From a checkpoint of a small transformer trained on Wikipedia.
Size: 9 layers, width 128, 4 heads of 32, MLP 320 SwiGLU, vocabulary 1024, 1.96M parameters.
Architecture: RMSNorm before each block, rotary positions, untied embeddings, normalized queries and keys.
Training: a variant of SOAP for these matrices, 5901 steps.
Each number is 128 + 24 x the weight over the matrix's rms, rounded and kept within 0 to 255. Layers, rows and columns count from 0. Numbers have three digits each.

# layer 4 attention value, 128x128, rms 0.309, rows 89-111, columns 0-127
114137130115143189123148132134161132115141131139127156107133119104150113166111142142126120151146156131112151123095123146116133141121150153120131140088133131112133130140116157138136130149163111109105120079101118104152111091098159117110145130117132128142133182101157131106174120097098137131145144085119134106130132097161155105090160096133159119128132150136142123157131110154133134103103
134153098143152137103138098106144118124066146109144153165105139110111168117120141094132159120092165135190108113125139149134123114120101170122145153106126132102135135140148118139059137106116123147122121128123136125113119142105079150167111140143174123177142146091098131195117141126123126115128118140142125096126120109167111132148090137140137099129111110073134145097135086127115114106111
131103139144137078111110104159148107134115103130123130135128144134197125120111170141144162122140108131107098131155107158118120143157191124126128154147148163107066145099086142152153092079135110126103145139137093131145127179136085108119099126125183167153104148123086100097106102141095136075147112133126121092128112109160145123102138184094119151141166100151133104134141113124092122138063
118085134116132116142158086130160152105154120101081142128146099142126152136137130107128118159177112145097103127101179106147097083135145106103130125125134150173128122105106065141128123113115127164129124120137123142103144119095151093141108155087128126147153132119100141166117154124146110160101160114148108122141110072093115104133118145117119128092132140154128118161152153119133136072109
098152136142119127105113111128122112127128098118146113130130113131132145142148118123080103107134113157113139144162146114120097065128153110114144127134086123109130184128125149165150133115106096147075132109098134149116142132132109110088103112136156121107075126097127103136131109115078139141153102098134122143109149132148135122107098123137123117097053099092115117135131131125147156101130
144176149105112117132186076131124146101137090128101145082171150142130132114122133130147111141099145125140149122128149141116129161103116158127155114080084139155165144158103096148149119174129100115136130159137160136142121130127106125141095148132135185126127134107130112108160088165150100092134160119118134130127138105148103102162134115138131158123107125129146163109136134102109101101125
149164109121155120122122152100112098108111119156156156106128124092123140144130179129174147128179102116128091123133138141121106142136121095150145116133110134081130137144070151153112126091126160088130162136121117072139146122168128125159115093105156108128161120116104126120160166151134139148121079129113155103168162103112101133081117152159129152132125148116136138134104141117117152136121
108106176100165116132122119117074116123110106124091135142125118142120108120188115135132088131131132110103143170143098125149119132100125083113119127118138138150168112146157075128139180143161171144148173093136143144101161072120116101141132088169134144110154097165147108166136155108141095106101107120162093130176113148112078125149124125087154150163124109108135146144105065109129162082099
139144148116172120129151102140137141130156074135171123082097167138127133149112147147160155133150140111116065120135118157141106108149123147176128076121158142095108165159135104170072162187140195138165087121105176127076103155153139125117172142137097114153152131146170170117130143136107150137162163163103134170142128122129131119114109131100149092096156122166171163112121165124179128152123
138150114160068146108119104153119155147161109091144095111162159100184135109129104103171119151092174098105150083167105130126152150069146147121143099141152154103152154115135121118124123127087136115096106125082108139152127094148117157118119140141118127071096101161130089134091106093119096112140104115168144114126138118115118149176104098164117179124172091132116134110133087134087091154089
159107143171209171083146085158130163076126081144195085143160141120118154101140105105147133148146147151181147104159125128156168168101118136117168112172131144134120143161099148105126098128137126135118132134115134107112121100113095127100090151102130106121128113181128131156170149119089142124143129155123082139134110150115124115180110167125142163096118120106141102118127117127157134091116
132103131065195107122122180108116088114136143137124121125131145155097125158091135131120095117122095127107071141109106120105152168100136138176133144123116126101100123155114119121171120120140115101140111131101111119151147139179159122159113094127121145103078099148152089131101090141115098142111114120159143128119131102126116089132134174088115162083129148155069124126101126114133146156180
137092132117091135159126091111174133137128122141136146125117160134132092082141143113144156139146161136181154131109069103114111086137134118155156113079101106142158085139122109141121077111151148137122155148106151132161135161144128136121095152146097120129134144180139064182136096144131101202163154118095193126144102107168114104101087158098145124136085118153150168102163129147135060143191
119141119143147081124109151096139098199167143097152145168131106112122098106167132139098167156147130148142125120125095117130118168150185131141158141107129134088146160138131127099144110127087098137091109144126162106103096102116133131110114099129123137120142115136100124085078105121141178161136100119102118099096088127136187106161156102145182125135137165126136129157154098100078064123129
083107169174150097108118128072125097140123131127120138143125136131123116114149151121133110117106110127129138110104093131093176139150188127099149178087146112150176172110149149113101135106104157063077102115178114145090169142190165161079159145162147146139103121116108148132148108098125145068173079163138156113113147120111105113150134112151096138140136134200150099142123112152142105212149
180089126165111119125156109113072163145104120111124129137148107095161170137076145137129132157171106159130099099131144115141128122142093114130068116135158118110079116115151139116096164075141170131112155148128128134111129120178111119135103104118145114157128153109140111136100101113112138141082155128126154163170159136114139129119093132148084127103110117118107139117122075164131153075084
138141078096139153167131129101131157121161143136152129142134123126098176075096104133098152135155094109092155107147155137138103145094161178104132169139144086133169124152104122156089150147137151164098103136129152132130089111140080180094101153066131072121121091190151099115107127127127098131133093130154137087129100138102138073098120140145148165087139120106112108157117124114086166108161
131167131137114115079099114099091163102150113152166166118131161121140129204115145137115103176139116132138100100129114076141144113080108144129098173179093108129134167109127135148146205125152141073135139191116107118103156135142108146133124160126107140100122129125156119093069111111103131128069138153103122133166121116143155088093129144051069127104167130138108120091134138142104134161101
115148150170114108174165150116172112151145143118152110099117105106117103098129143126119104103118151160149057120095120132131133134116120064127164132107104097151121090064135154125138130118139141145122095127093054146120099130152109120078156156121159139144106095133122164162109148099119119138114149089168099089101124139160143141174128129089071125114141106112084104137135156137139150148172
144097115165131145117149143109142136141136106113170121135109122123107106123116103145135113136096097103162156085137129128125155117151143128156091147093108084097114101156114127094134120144144096118165095164121167147100134148078157147106125094107139113140109153118153147101155126127106136115092112098126116159073093143057130178100134120101134180154141130131132117136145082118100133126118
132180116105081169128156145143152100103160073157149146113145122147138157107142086156115158118134150119099143124150117148101080085138152148173117127162134124074111114138167149097139126073134139168113166127176149084150143125126122158124143114135100125139113112163164146097150105117135117128110119097155108133145142125172156147114156099119119142090123118189152109168146143102129079134126
154120126122069147092107120146144160110119147123101163137130128147160116154109107128171105106135154133140100095112087135094106125187115109132156125088147101124143096118106169172145125049131128115105152105110136107145145108139131113143123148117106168142194117134079141099140125143110148138140135112150122098146128129074095074125175128140152128151131116109130109128154098145133094122168
124161117128159135139152144120124081135127102161104194177135090101139119100091118099119110141138068111118144156141149148098102108128165132146091123125165186184182154122112144120110115160156132122091116113132120156214115151113111126142101165105157077145138100140149133138131142161096126123159149129155186155116077156133134151119123136103188135119074160098094124108102113166128113138129
# layer 4 attention output (transposed), 128x128, rms 0.289, rows 89-110, columns 0-127
132115123121110142164095135075082095115117104117135133139085136126109150140102124108117174140135148128134098137139106121132144139125127155128116109164091147121146134119173159126159140134122140135109113120146142104165099131142131113141132135165096080116111105095125157173133125137132098150159128099135122131122108129135124136151094112136140139118141102123123138085127130135131138133124
136137110061125088118127123113146146164092091130097119111136100166145151131138131124131133110132144156129151121130146152093116153144115111075161139114145126148124098140111128081154135154162168152144086136143126115106136125114113125106176130088123077137168097136130104121129143107134099153113085107133133124128127114122098147073168121131098123163107095101143125108154137131109132133134
103115108131136091134162109124152172110121115125137120129095117189129128129165130118115129107140121079141146102142159122121109105131136114183161142116130134129134180097116079171118118122135129134119122132163165112145172123142113123139179132072148105076128141105121157170104109151134116081100105122133112095114121160127102098096110099101119154098140133147172140091168123122162073093147
121139142117156146137138123158108100136113134155099135102106128146151124142110118123115124080101105127130139123106111105121134139102096107118163162146132130118148159112119134120090116143111122154139140128114163099137132155139126121149090143155132091099114143123129139152144102153107158186077100112114103129144112092119138106129104126147140159135124113068114168121083124147138097108137
138108142123141120123105111110121161157132141116110121124155112130108137127132145074134097112168142107129154137112142158109150151145158106129122121114119127104121120091147073173139096162091132095087103099143143142097127140139161140125141117115142146151131154169125130140144154127173088144122133083144095124164120107144103134112116118126147150128155143121148117124078146134123127150117
130133145145122148149078135134157139088127141140135146107138121163093119090143133105136121093135123102121101149131102104152098125081142088129110145118105146145108106132125099148093131112133150131122123101116142122148147101112146136095119147160136066137123124152115158144180118107122146133128135151125132140149123142151127133136123116134098113160116103109098100118117094101138132093124
163095127115128133115103160159142117133143107094115107156107127131126105138134100154107131120126122122096133098143129135105123164187121142148152097146155111146119118141135113115186119092104140119156147149140130131130120099109158147101149155120167082141148121152118151148131098129086129129145104098129147134116135128115119114129116063140162153114136145133153156152114131102148127122181
120100073110114112110137103096120161113125084132128129162140132103153177110127068143109148113156146085139154091107147099129037128086112136118148131072133149132130139122123157121115163095158183137128111117122119142077121122138118148145122165089106165154136099098146122139171107136147088130099099086109143151130130149101151160165175100125120097146160115160113137148147137111109163113113
100183147139116114108142069135128125129147150146138144130154130138097142108126092090134129114068143091152106148150107154080159134155101115134085175138131176134124154098165156171140119112120082134094109113137125050125135141162131125120164079141163119186113120151151169140152120121098103126132102132120111163159158151187147136164096074131173143136130126170113116121112116149120147097103
132101152118148100089117125139111078074113072149092088096109161185170149166120144111115149134124122105118143085134205098066104170110117086146153180108096087103136139133129100119135183147129168157109133136196137113094113097114154145155141124146101169116172122125108097137092111123119104185153133130100147139096088085076090138097120091154160135149094114087145113148126115148133137090123
144112151148132127107100129137129110123179149126091146175119164159104131145155157117104140105137133073169130137078151101124115154159182125150121153116112135141089131117165096141085140126119142136109122121167129183110097101137103104156101160145084148115143116187129090105116130148095104184099168109089184112167129153146108068121117076134135112156102138111147156133118110159081119138069
115122148122080095170085182127144152165094108135142105078123123068167145119140110122128119125066116140139133148113093134168135119132066109119093129091155139148124135108109147179131134167101124152138128119110161140083106109079148125141097132090115074124098156108148186104113123150146095149140121142136142177119118147124074119140133156153148185135072134136123116153173130147063133136112
112111147145155136154083113129132106109107134103130101119150144137154103130153106152159105175151131115105126151144106107137095105125103133158065105127104108142118133106095121184120155126223117138140115141100123106111140159121149141143055115149187173164100122128199133141156099121069118167083134172111061175136105123137056107144100138145141140094194125100138098149114106165170154098087
096119128123145085137146108121118149081079146102124124105138148141126158109146174138147113140096097095125083090149180134111096129156124125100133138154080166115123098104130145142127099120098084149133115116128108167140106156118158112143080139103089152047135150138114142127136148113146103165127136182104116077097112081142083064155113109084116128122160138130103141102124147088144129178152
169111173084137142152089140119135138131094118098151075096108145122138095147133150131131093101110114131091166101112132155138126120138117070125147176109162147117116092121115101182166160180124117123112168162138139132124129168114139145167155126182049153148162191155120169143152116125146148037119153123136166117118152131128117140158126158091182126123146135169095146089145130072174118171133
153155089170123088130089181160098183095126116099103095154128109127113080132111115121098181078147129096127126111110139151127180114075099113185154106146120132125126148134151154123099091140114110104107159162148120125133074130118121178105176105108105113139098105150123090142112144109111121120160171069130122144107093143100104146100098082142137066096156133095091121135182114167120154170133
116118120088111097140119149086119101114141111186090143096107129118131121178096088124114169194137118137144087096137139135100110149136083119106096119097110138135085116120174078135142100154102138133112121169148129147118108089081105088172151137135077144115078139119092157082161157084093121156138164141115129123124101122115146115172169113108120119100133170085181138137094109156091075158130
154168126135161154114119136130134158124121115083111112141117130129137117118129119139113186079056188117140094131109103162115138073117139151095137145145128118094155146135152148151186149148070132181138161113128114124091122127114119115140145090096136105123107152091128127094115126097030167091157151094153082141121130141127092116127175107120135112104105117064112174151180094167091115139120
143144141158130165069131157095110062138086154170138091130137146133160127054125113133118098172131141157127166109106090128104157114061077154120118159144189099156149144151121154160167129153098138154097098110114154149162197073080159096105100141158085123121138113150110110152104128159099110107170124149105135128119145132091113121139129151123117112150144122138100173111129138102124141139160
160137140118101143126137099133161172104159112131144152122139139096140089128165151116129119103113130105135137104115134143127136146112124144144176151147106154121132132130071141071096131105097076117125106095128137150145096134116105123146131131141096167126132163116139121118111147153095102135184096150105173151118116102136182069117174149087126137110143119118168136108099136143118085122108
100141133111093101134137139133139101156079137142108150143122132119101090136111169106058146161105140137094102137167128178062082173139125125151087147127143133116134149152138158099117148108175077130126099078147129136109101116175086139140093146197120039126146098093070183141143170114153120090119092101164092115137158092142134150152107150121116103122099133090099130130099087125132100127131
154110134146139147138125118150142112163120114101116123138088084125110148130118143153113109137173100109117140173104179137144149149121136121183080122155143108114101102116129145129131121163154108114163140125150097116112165114131148163084066158078169162107109128121108126150157069121103155104140111108069135145130109096136088140077130113113168138122164112063086115099147134082133093135161
# layer 4 attention query, 128x128, rms 0.308, rows 96-127, columns 0-127
158129168118113120135121135122082140155139105120128115097108130125140127107116117113116133116100151154112132131145136114138117127140123124118145133110140115142157094094118166136139114143113134135164123158134120115148129134138119120129129108122131120115132122108135144129141136091133110131103106109162128140113118145123120104096118165166107117113140132121128137159096145124111162154134
184117140168138111107152106123141135137130117120134093144137116146156129099144103120146117127075143110132146110152113109115131123124126163133139175138138144159149099122128139120141137165157156127148103140136118114168125120122136085149141102119126203102154166128138149137114155134118103138130100105099110124165141111093090097086151206186050115116166137136134144136129137077136128110150
135125113116129146142117101108142129130137119104109107147133113098122122144140193098125168155123113114101133138130129137119147117110116135140122148104145152165129135148097101154142148106164143106150097109132119156128140175118139110113143126178090152174113178127154118123136139123139140170152123135128134139112128106115148086147149155116122157119139147113139159095164130119135121108137
133054131158142112116169155116113120160123119109145163108072117111147127133150151137150130143144095153150136125091124106137147125122067122099132111142141105128163142092108141170172117143121123143146136165147089100157160165134141123124121098130151160110125117108148129154120093091149094120115102148134115117116116167133103108113132139145120111113108091147142134133091155177135113149145
090174090151064105119098125141155096139110142146100131147162157123121133109150118125097148108128108145118148117128146174147110129118091113133168141109111140169104145115124093142158165136175162153108115096098133127143133178135157144116097144170148151147122154113123153158139134115157127141134104124124132133099142102134149110176145113137098116155101133130123131098156099158135108123095
113130137134122109108056138154099117152136113134079107126117140142124171114120158109118125112114143150117145118088108104118079137163125143127151138092157120133099095137128116134126109113168164160118111142144122169111119134061138176145136164165158176137150140139144134146140142155107136124128128095124133069112141113149150075150109136115139114128129146113088144097110160117156150174131
133067111117161098099161117117131148101129160120149118115107100122128104108115082137134069132118118137090124127136083088101114127172141173132137151135148116105131123103115126165145132109103136158151146143133148112139095136103129124087109118102141133123130090118157136115128154139116129118116102141153162116055130158133091138113116118113091133115131104156167151133131126127148143091105
111109115124161107167158123105136103134099113144155136122103119087168141125143096142159121129082145114128120095150138122139139111130088150155128161144134131070137106101134168175131090135083121124120105152136131101126143148163096142154132101089139114139147112101098178140169097129119122139138144158131142137142074167142119176100086128137163111127132103172131132175112135123119135098166
144120137145113121107118143138087150118131133130116111082170119109169079174153142138136108138117109166133144144101110112080079106144108097147134134108161129151139131153104148121115143125100132111120145100109151110131116100143128139169132151129130107123143128140117137159159092125150138113131131148102113163119179121134120181098102143107153138125133151123129125168136090136115138102185
134171112140145141101172118126175118116166105167095153171145126119099106146116121098131180100089154128126163091081127142083111103133154138089141172175177093094055132143164136120140104155128146144139150161109122116165127108138087122139144134128116148144127114140172080148111101143147151113151124144127096132105161154136178150136111122138128109134149109096111158096129097110123136051103
169125172134123107155090120145134129111125145123141077104123129138128127142121125143115139140118153130115148117154134090082113072128139119129151115138156168101114181120081096107091118148157164134128135089144134121153117117135118182154128119116150130106106166139114134160127173127133133116114140131114122115162106110178140137182118093177123135115145112109133144128156140118146103125123
119119116156132148115178137129126135103121108123133149086125102164138163160095175131135219144108134099120122100123143171108117137109180159180081135115142110124141123151127068127184164096118139153110123174111094142150122086126129141153124197113107116128134130126078075106095108116108122108159164178128162133108167129110151121095138111173095129125107113118149134097095170120125080116134
107150166125123113169137147107095068126133199118127117131091108121178115163078130154134139147091109166131087116129047113159140091143096141151108106110127091141122137116112147173130133102196132122131143150170100122104123142117111151118113158100115106115090106102137134141130120108098133089133121142121163179150136111108104097104136119148123090105185116159103101086072062117117123129092
168087142116130084146096123091171145098127105120132155131109105146097134145110106132116131097161115124129116109137138108074156142142148118121127111104107149091103160139168122124128187104131144162098108090120083132073080120156108115158114126105075111136124092106121101148145151148115109096127139140139134075131133129144097112127145151113117113140143149127139128146137095107134083160143
153103123102100122116152075158146136091131119107087151070126135138130135168129125106085074114132194126129123129125171121141140094124152093084172129072120118107150151138157104133153136119129123087140113145158162123156121126119135151154155160094143175162119125163139129146135137081143145131126152109151082132130145110118122127132128081131129112136142149088139103135136153106159097186140
157137147145130079163124134118075128147166131161125100084148144105135138156106149116133139164162098133111157067124163155171179127157115133161124096131124110121130152128107088125148067153146102105125145124087089070140135108127109151134135105110142111138113123123111128161114113144129105136193117131127108145122117167131050182116106145073131130129099116137136150134131149110108123124117
121146143128116183124051043138144096110173146108087118182180142189139136197102122083130149099136122074116138106133135168083132105114157126144177149134098158122069126188114098076190153124174167094121111113087147211143114120057156115149127079189166167160128162103110107227127193213141121210161162135102091136150180053099087121201164122121062126115149131130130139055131116109149129124101
153089118135155101152142128113072140165098110099145124121132101104151146124120108150126107169131120115132110095158134103117119086136094140122097104158130139109132121119151131194127104139086104157120125167152115097152139152157110133112144144090167159154134130134145128166131120084111126119125107096122138129095112173150110122120098133154151115096146097126111121150114164129170112092157
140064099141159167144142126141113157138108101131198108143089112102154159076089141165155115142115126127095123103138155106156134124134105183126113109119160080117154075090133148157132109101118128144120156132113110088150127156134105110156131157088131106115146115121159128095124106115119123085135146133150133168133128157153099113075135170107128134144155064139109134129136135193156158138121
087084085092127072138143117130137098128129126162127093109093110103144129106169125125105092173137131164159151139126118089198121137121097161185164152109128135124149131108168116127106146143133132127142109147168105159115125154146127112114082121126100154149122124142131098114125119068163057138106120101182151106123103116157166117133113128122127109154121133110163139159125122125131124132082
156148141138140124136155133121116136166125157101153116119092130098118147090112125160142113181180109140106156115131133119134161118098111164163133156128136134114150103106142128146156131134104122126165162108143142117194144115135144091125130130128148137135131126109145133134118133092143126108145114078108124129121139159211109114075103110142153129111148119107133118139101161119152152117102
138110100076121169123122156080108174155126093145106131142111131123132127131119127149119128140107144167153110136179067118163115092138128162100156141157174117139112125103103149101135111192086085165112104155127141080107109128130116119103130137115106096142101128116113142141130121103162136102105104074135137132073126151112147137104142149136123110092125159134076118141072154154159116138090
118164158138114155189109105159101126138117166131119110135130129151139135113111100097107130116119091144085110083138178188152140156118158120131127178128131114117124094106144127148141117151151110170116102137131145110187146158137135141129130073107092111160123124072086143107185138100138132130126104173088099138113115127117074137146114111109109118109097154159131162125089129138151128127119
108134131111118146128125136115128112137131129142107129110132142140118137129109121112141128136137166120120129113151112113116120136155148093141117142120147122113104124150107125121101160134145140132106138129114132123112173114125137148126142148148159099131126140113145116142111142149126144160109125154136125093161132116119124148122137123087123132128103172134138117109159138123114134124131
138117118065180121085136144090128159124139171128119098153102112166123132149126161143121134153147118144126109099121143145126173158126089090063150095136144086125128138123144107126135122095123147137116135111138135109149142056146106093090156118097132138135130127152108137120147166151073124101157125137137105163164117125118127144164146122112135113125047167133101117175137130134110102116129
085144172075102073144112113110094137123092107152145136128107100120143106144070147111167153087156137144117097114167089098143105143100156145107113123148123125149117158116102145118149161127146135142164102142108131113130087157113136153130085149141173146137144118088127112153122126135122102151166129161098101155129148136114105124169142136129117122122105074157139133145095138120148159141123
146144061143082122110129085138150204127147130091135192105094100093146169112149130114137106092111106088127138141116136094110096153120142139123127113135106095139127127148071116133091143116123157141101114081140174141118130141116115170151108105109165136118126085128175165111139133154138064136111112091157151142150089122155143115140164073118107139131111117114161158131141135138102125130124
085111140163149141137153166091145121175169124122117087155130134137161122129116143138153158120115131112152094125142100123135182117156098158150157188123135152130136106117098146119163143150141123087104133128079128127142116088115166115171121123201126155105089080125102126114118167095121110138176106141090098137141134161150110122166108079091118160146142150135124130126113095138140122064109
085138104148138136130143124103143122124093146083120115119107104150170134071165102070151151142114116130150138150145130122156176128131136152176103129173139104160095137149129175186096122131168098128090148111089113116119083153153117157106081098090151089141129135092131173112140126102079112117110137118140102122176151097128094153136093146154104128169173137182138103135112169134188162057101
197089117115121132098121136117114123162146170192131141096129168089136130119144118127131111142136160147073113115139178137136109096106118142101094128119105123130160129178063111138109187147132144151109108125132115138141114186152123121156113170085119149123137168084139161082128162148155120146133116117112091135122092101146142110150151157156097135177154128134092139123114189094123093110130
143102118170138124121106128115097152175108055159178147105088160065112189137179148181132107134119151072168153118091161129100131112096121130130145118111100123143096156125129123106151117157121172134097131121125113179159076157134171118124126120127139155121153158126101138117150136139106172120147155097114118151138100153107114139132165114144103142146137136146136128102106119147135155162150
155118112116162164133117060113093084098127134092131113142103114126155121125123187130121162098100109112138144147089150164121143125156151127116152126123152094158124118084147078141120148106141135123186120127176104139102120122105119073125134132174097158109162142151162122184197085144112110128130100144116163132113135156134150085112131134130074131124142124095159115124084098131122147108187
# layer 4 attention key, 128x128, rms 0.312, rows 96-127, columns 0-127
120041130141177174161179172118121113170062131114181153109107096096093138088172146171167114170131128097078150122162116134171115123158098115124113100109197093144150155086132091152091074133068107150157138145218103103098179171184144165112103165117084209107143112148113154081128092085156129063131117151109190146096125165161184158108079125062166079138123103162102082151113131143170119123158
109164119142098111116134114156180116126116139129133104119155155149120150123108150128087151101138123120146134170168139169149128096126144134108154153118110128137109137155140129099167178108141141158101121103074108153140091130113103161130143100137140079135134172108154088149104125149109177144091141149128100133166104076137100160148157126137105150139171167138145117130153137117110125142140
091128118102113107129128144167128094124126139196136128119156133143155118127120120122095127120141120147165153119089140152093149156081111113118123151101098156161140139154131130126125147120162139116107107104093105160137132092112157102147152139137120111138139104110117115116158151138121160162110128104139125112149144076141054163151132144160117139123109164111169149101113138092130146134115
099152106079109122151163146113155120137106115098139141118129082128140177097147095128152116147146119107128132090125102126127089093158079160097140068095143100149132120117147114161139120169081123123103137134157123121126145135145156103163088137100119133112102106161134144118153114114166053101151107128149163151128099164120141139110118124107129128116176107144094105115130116106125094124106
149121096149113122160113123164111121139158103127129139122141158147136100172102151147083124097085133119142093124084142144110152134087107098097178160074103125137115131164061138130140154096149149091113130122133139165116115130085098137142162104108135115127136091152138121127111102131118160158131156126171088135114133138153099150138135125124098125113118151108127170105149161097104113133142
133081105150126123137091133111106167117129123102147114152154135185120129148126146147131140140156137172137126164150138118128135157079155107126105102106129143079120113146082099132163151134165099082140118145143158095150128094153176097189125122151122144129121138159121117134136124137126153097112140125129119115120141104113158109140132062153093157152123142152129134127147118102124128096145
177142118127158165157121110129114102178087104136143130131101134134116149130129123159105148151161117112119116142170152115147122178129142107115142146112161145128111119157123170141122110170142120109133124153130116099096125147157140178092111133076143152079131115147106130133111102100150087124109127125102115148106126141142139138119129121172103152121143101124108097137140121128111130114121
116106131145140148133107130103122103133103163125101134110090107106131158098139114153169104153149133143112124151130133081175133091072157134149134105129129124148154076093104127158106112165123094137139106159153136094120141118105119127136073133109106161093143104150162133121128125140161085132137109130137155129186121163106149143116125131105135086140127091155105118160111084134165111139093
098120119122093152113124100105133139085126118105104119136109136128083147127116154115147147099123131100115128125116135158096125117149150099143169105146130129144114124114161100158115139102087180134126117127139143122139114153133135071120126130118110132132128126147118102095115125143096144132124138142095087088152154141152157154154127088152150126148171120135132142097157119153105137148140
103134093123105096113142115086137154144128116135090120123141123116106149144124126147078168115138156143096130120133125156114111127164137143171136153087159132137095094099089184135169120133127073139084102156159124122129166090115092152130153156129133138127135128134077167139131107117097134064145133124131099118100149119177118106138107135102127131108125129122129126151131140182109136152130
152119135147133142113126126098169127068175101109121163128141127098146112132130159155112137112132122093110194064101110129125132157069155114141169150175143131104133131140116158137117139132106134103130119142145128112121115115124131142166161128141090177118141132098116099099141177125160103106106120132082139122101125124151132119111077099097089158151118136107139160153136106129134146129124
115164165069142132147163125111084105158120163124111106175072157099140120139146111130104132145167139079151096152088118147121148124177077118129110113127124106132162126105117172111126110139128115176177083163113119145153141178119168154151139112169129141118110124124113116163132131120170103120162142128150137140107124141116114092151092109105139103129165145143113101136122087115146073122135
133170156121123104090100105159134165105150092184124118170148123101102152120132106122148145096136143148152107145139132137149147139141171133110109125138083107079153169116133145168113137124112126129115093116121135081133113099112133157118128129127138130157094109140140134101123144135118118194139145158168078125140111135153085128135100144101121165154147108106161120096142140142095119119104
114136100135082124126140112125166100112055103118149124145128178171136121084133158095161123149160105147141163119150141108173103206122137122126118098152149136168148118151147126116107121132137122166180116125095105134134096101125135154153108186128118151095111144131122130100081116099127132118139126187095102144106139136149151130140120146107131104087138135136124113148180139105109129104135
133108163101132101116110141162148120140126122116122084150124121130155151110115163122119122140127098148121087099138135138096105117157111153144118122124076166153118137153102113162121106149107106146146137128108165123177166152143109115150116162126141117087138103118078144089104132124147107100127138151097130096101160122112104121156138127178111110158140142135105190146111123103118091128140
131138126143145149141131150126158099134171142143113122135113147123149186113116120140104146131088143137126157169107066098162106112131133115078133141139137104113121115084146161172133126119108133095125086168121150101088145123149095104138134128156183077096119112154128155166117160163122192129158150123130172127107142144117098157141116115131121106144143144116156186134153126143117141132175
123156140100111088140129139149141120128153139132123138107116160139146158128091126146068111135128125127155118127128180137116139110138112120130103150121094144111130117124132159112161166126138121146114140086107113123137110115123119141133173134150139082101155125129127104113126142148086136112121135125124118121144106078110080162144114166117128145104146167101147146112154138127099144120137
111085142097130147096168114120154128140082142124158110083123169121197132123142146130125131157155118138110153122137129131146120158133126118097119160138150121166138161103131157121147169136097101106140134086163120096102128150136118112169123126110075189111133135145156078089139048126160129079137103111137129125111139170140114138130115142100123076111153104182082130144091106117163102140147
114120127115152139149191141101124140161108132154157154112126104110118104131114145118139122154131138144108123128173111119137114098165143137131087114178127096103137092076162124122112082152151070143155141123120149058130139151168147118140114128124175158089096156104152157150101098128129128113108120118171158125155100135116139122130109117113173131137114121148138125140139164144154128103133
150115126174158111155153119100104154114095091132155169123100143115125126132101126126135166107119128120121137097139151106146122117164152128104125109121152128093155100114088130136120083171096121130151164157122121127102143113147146103139137137127173144129160126097125173150106138105135113157122105169136116135118114121112120148114125125162124080094126104126115142142148184155124084145158
131100135130169105076149158120147109119090111149127130130126120112142123097126101135149119177142134077127141127100153118118130137102105097135133106128179126129151126111119123085096104098105137138102113112158128094087131154163150145098093133101137172126113082135132127111130112101153090117152110127149137154077147147132086138110110141123146110139119095116119142139142135179184130089106
096094119112134099115179097115149128184130137158157123081107069112116130118127149131142097163134128123095131148144135184105126197119120115104116137145168091161133128108100117145160102117089157135214135100156133153120151128125128136150121147102114164083198138150116109131121087090142146122207116133120049104126126142134161102097153094098124097175152116103147126130103102137154141106208
141170098167084101074131116113113172130137120104098062118096131120143145133171116117129110105134151143110112129110132150099161114106098135091118132133096125146110139147113159078099124143123178113127143163124133121124093158146137085162128128140154090114099127083160131122081133138103145117156137154157106173145101100127090129134118155122145150105115134152139111098113128108107145151123
165161113118095077104092134106113107114153109134117157142132160145134139143072150115095126102118100095163130116133163176103173126119154134145116158155115152154125105160102153124153139128145167146154101125093124164123089087117124097112147111125122025137127146108129105110144144130117120145128138124134131135126127090098094127138177137121125143142175159083138104121154153129102115139106
120157147111119139109125129136123077133065114137158120119160123106168135131142130150130142188112140157110119077150089124106109127110120125078117131096145077161125105129138116122141112154139104138129131118146122191102147135105121134132103151139120148129143121170109106123114158151187108135107117163106129117116134121108127094124213136129151102132137140111142099120154163080148123147172
115108110137136148116133092111150122106133153147115125140123120128130105116134099088101122108162152126152127148186138124102100154164108108116146116138105112129129108133139141120116147106119085149124120150138112146123112144137108131147154184118161152137117106141122104081113141093141113132119114093130116138110145143114141105106124106145133134131130118092112126095174094086137099091138
106111146133097131120136144129154146118130182126151141169110118144103108134148133120130149103121174095113132097106123154128107135094125180146145127155137125142098137132199075127139128123132114119147087164129121122130152119109121120147136162088174157153107153154126111145160095163118182160129106070099125123114101118128160159119151140122109122125085161135094111118186123134117142091135
157136119141124134149119136165128110147104162132136158136093144120106151104151118142110155143149122066191166128087122128127121091115149122072124110112156126099158162111140145167160155086126113141100164152096100165152175144122133118110120127089115142080132160095101103164125143141167111132147147131132124110123115123098135131099113169122132123151126121111114079134119146145119162171089
105146101143138164124113106146096122117143135075135143135170116182133151142096131096077132082149143129121099115134138131140163118154091136096147117150149132146181178094126131115160142085139103131146156133133105123132147183123119072155116115116082151157124107127127102143093157116149145105123080133138141098114105143121141156128133100150133123111147169150117118093109119152140160088127
110139141109197124125110139136166120134126127109087197121131176133120105163095161143140125136084123082160085097107056115114117120123127118116124138128088104137102160165136122103138168153106135127111099109143122107145138117176110127119147128144103145109134087115153142188132101093146108132104134135109129130155146145164098138130175131133152084143123106124160115098116068121148099123102
125147124093107103120139149156088129100148114106098124138143085153170136141098131096119160127153152076144143124121141125099150120114127157113091068160141131100135098136110161138130148139114145132116149144120107127086099092116113127142164114142123136138121130165122129138147093114143171124063114166154166126147131099125174097088140147092125132111095117108109158131135137121095089103165
119108149112111129124126149120128138100092133156157132125118134118148115132128134156158082127129164143106123131125132124103100124118107145125154128091105113112113115103113135121117150135133140193126115157093151134129180115068158145096119179114149134123174116126114156143093155153153142129117144095128168131141122122101144110169093146092135116095132164095141120149091108118166167107075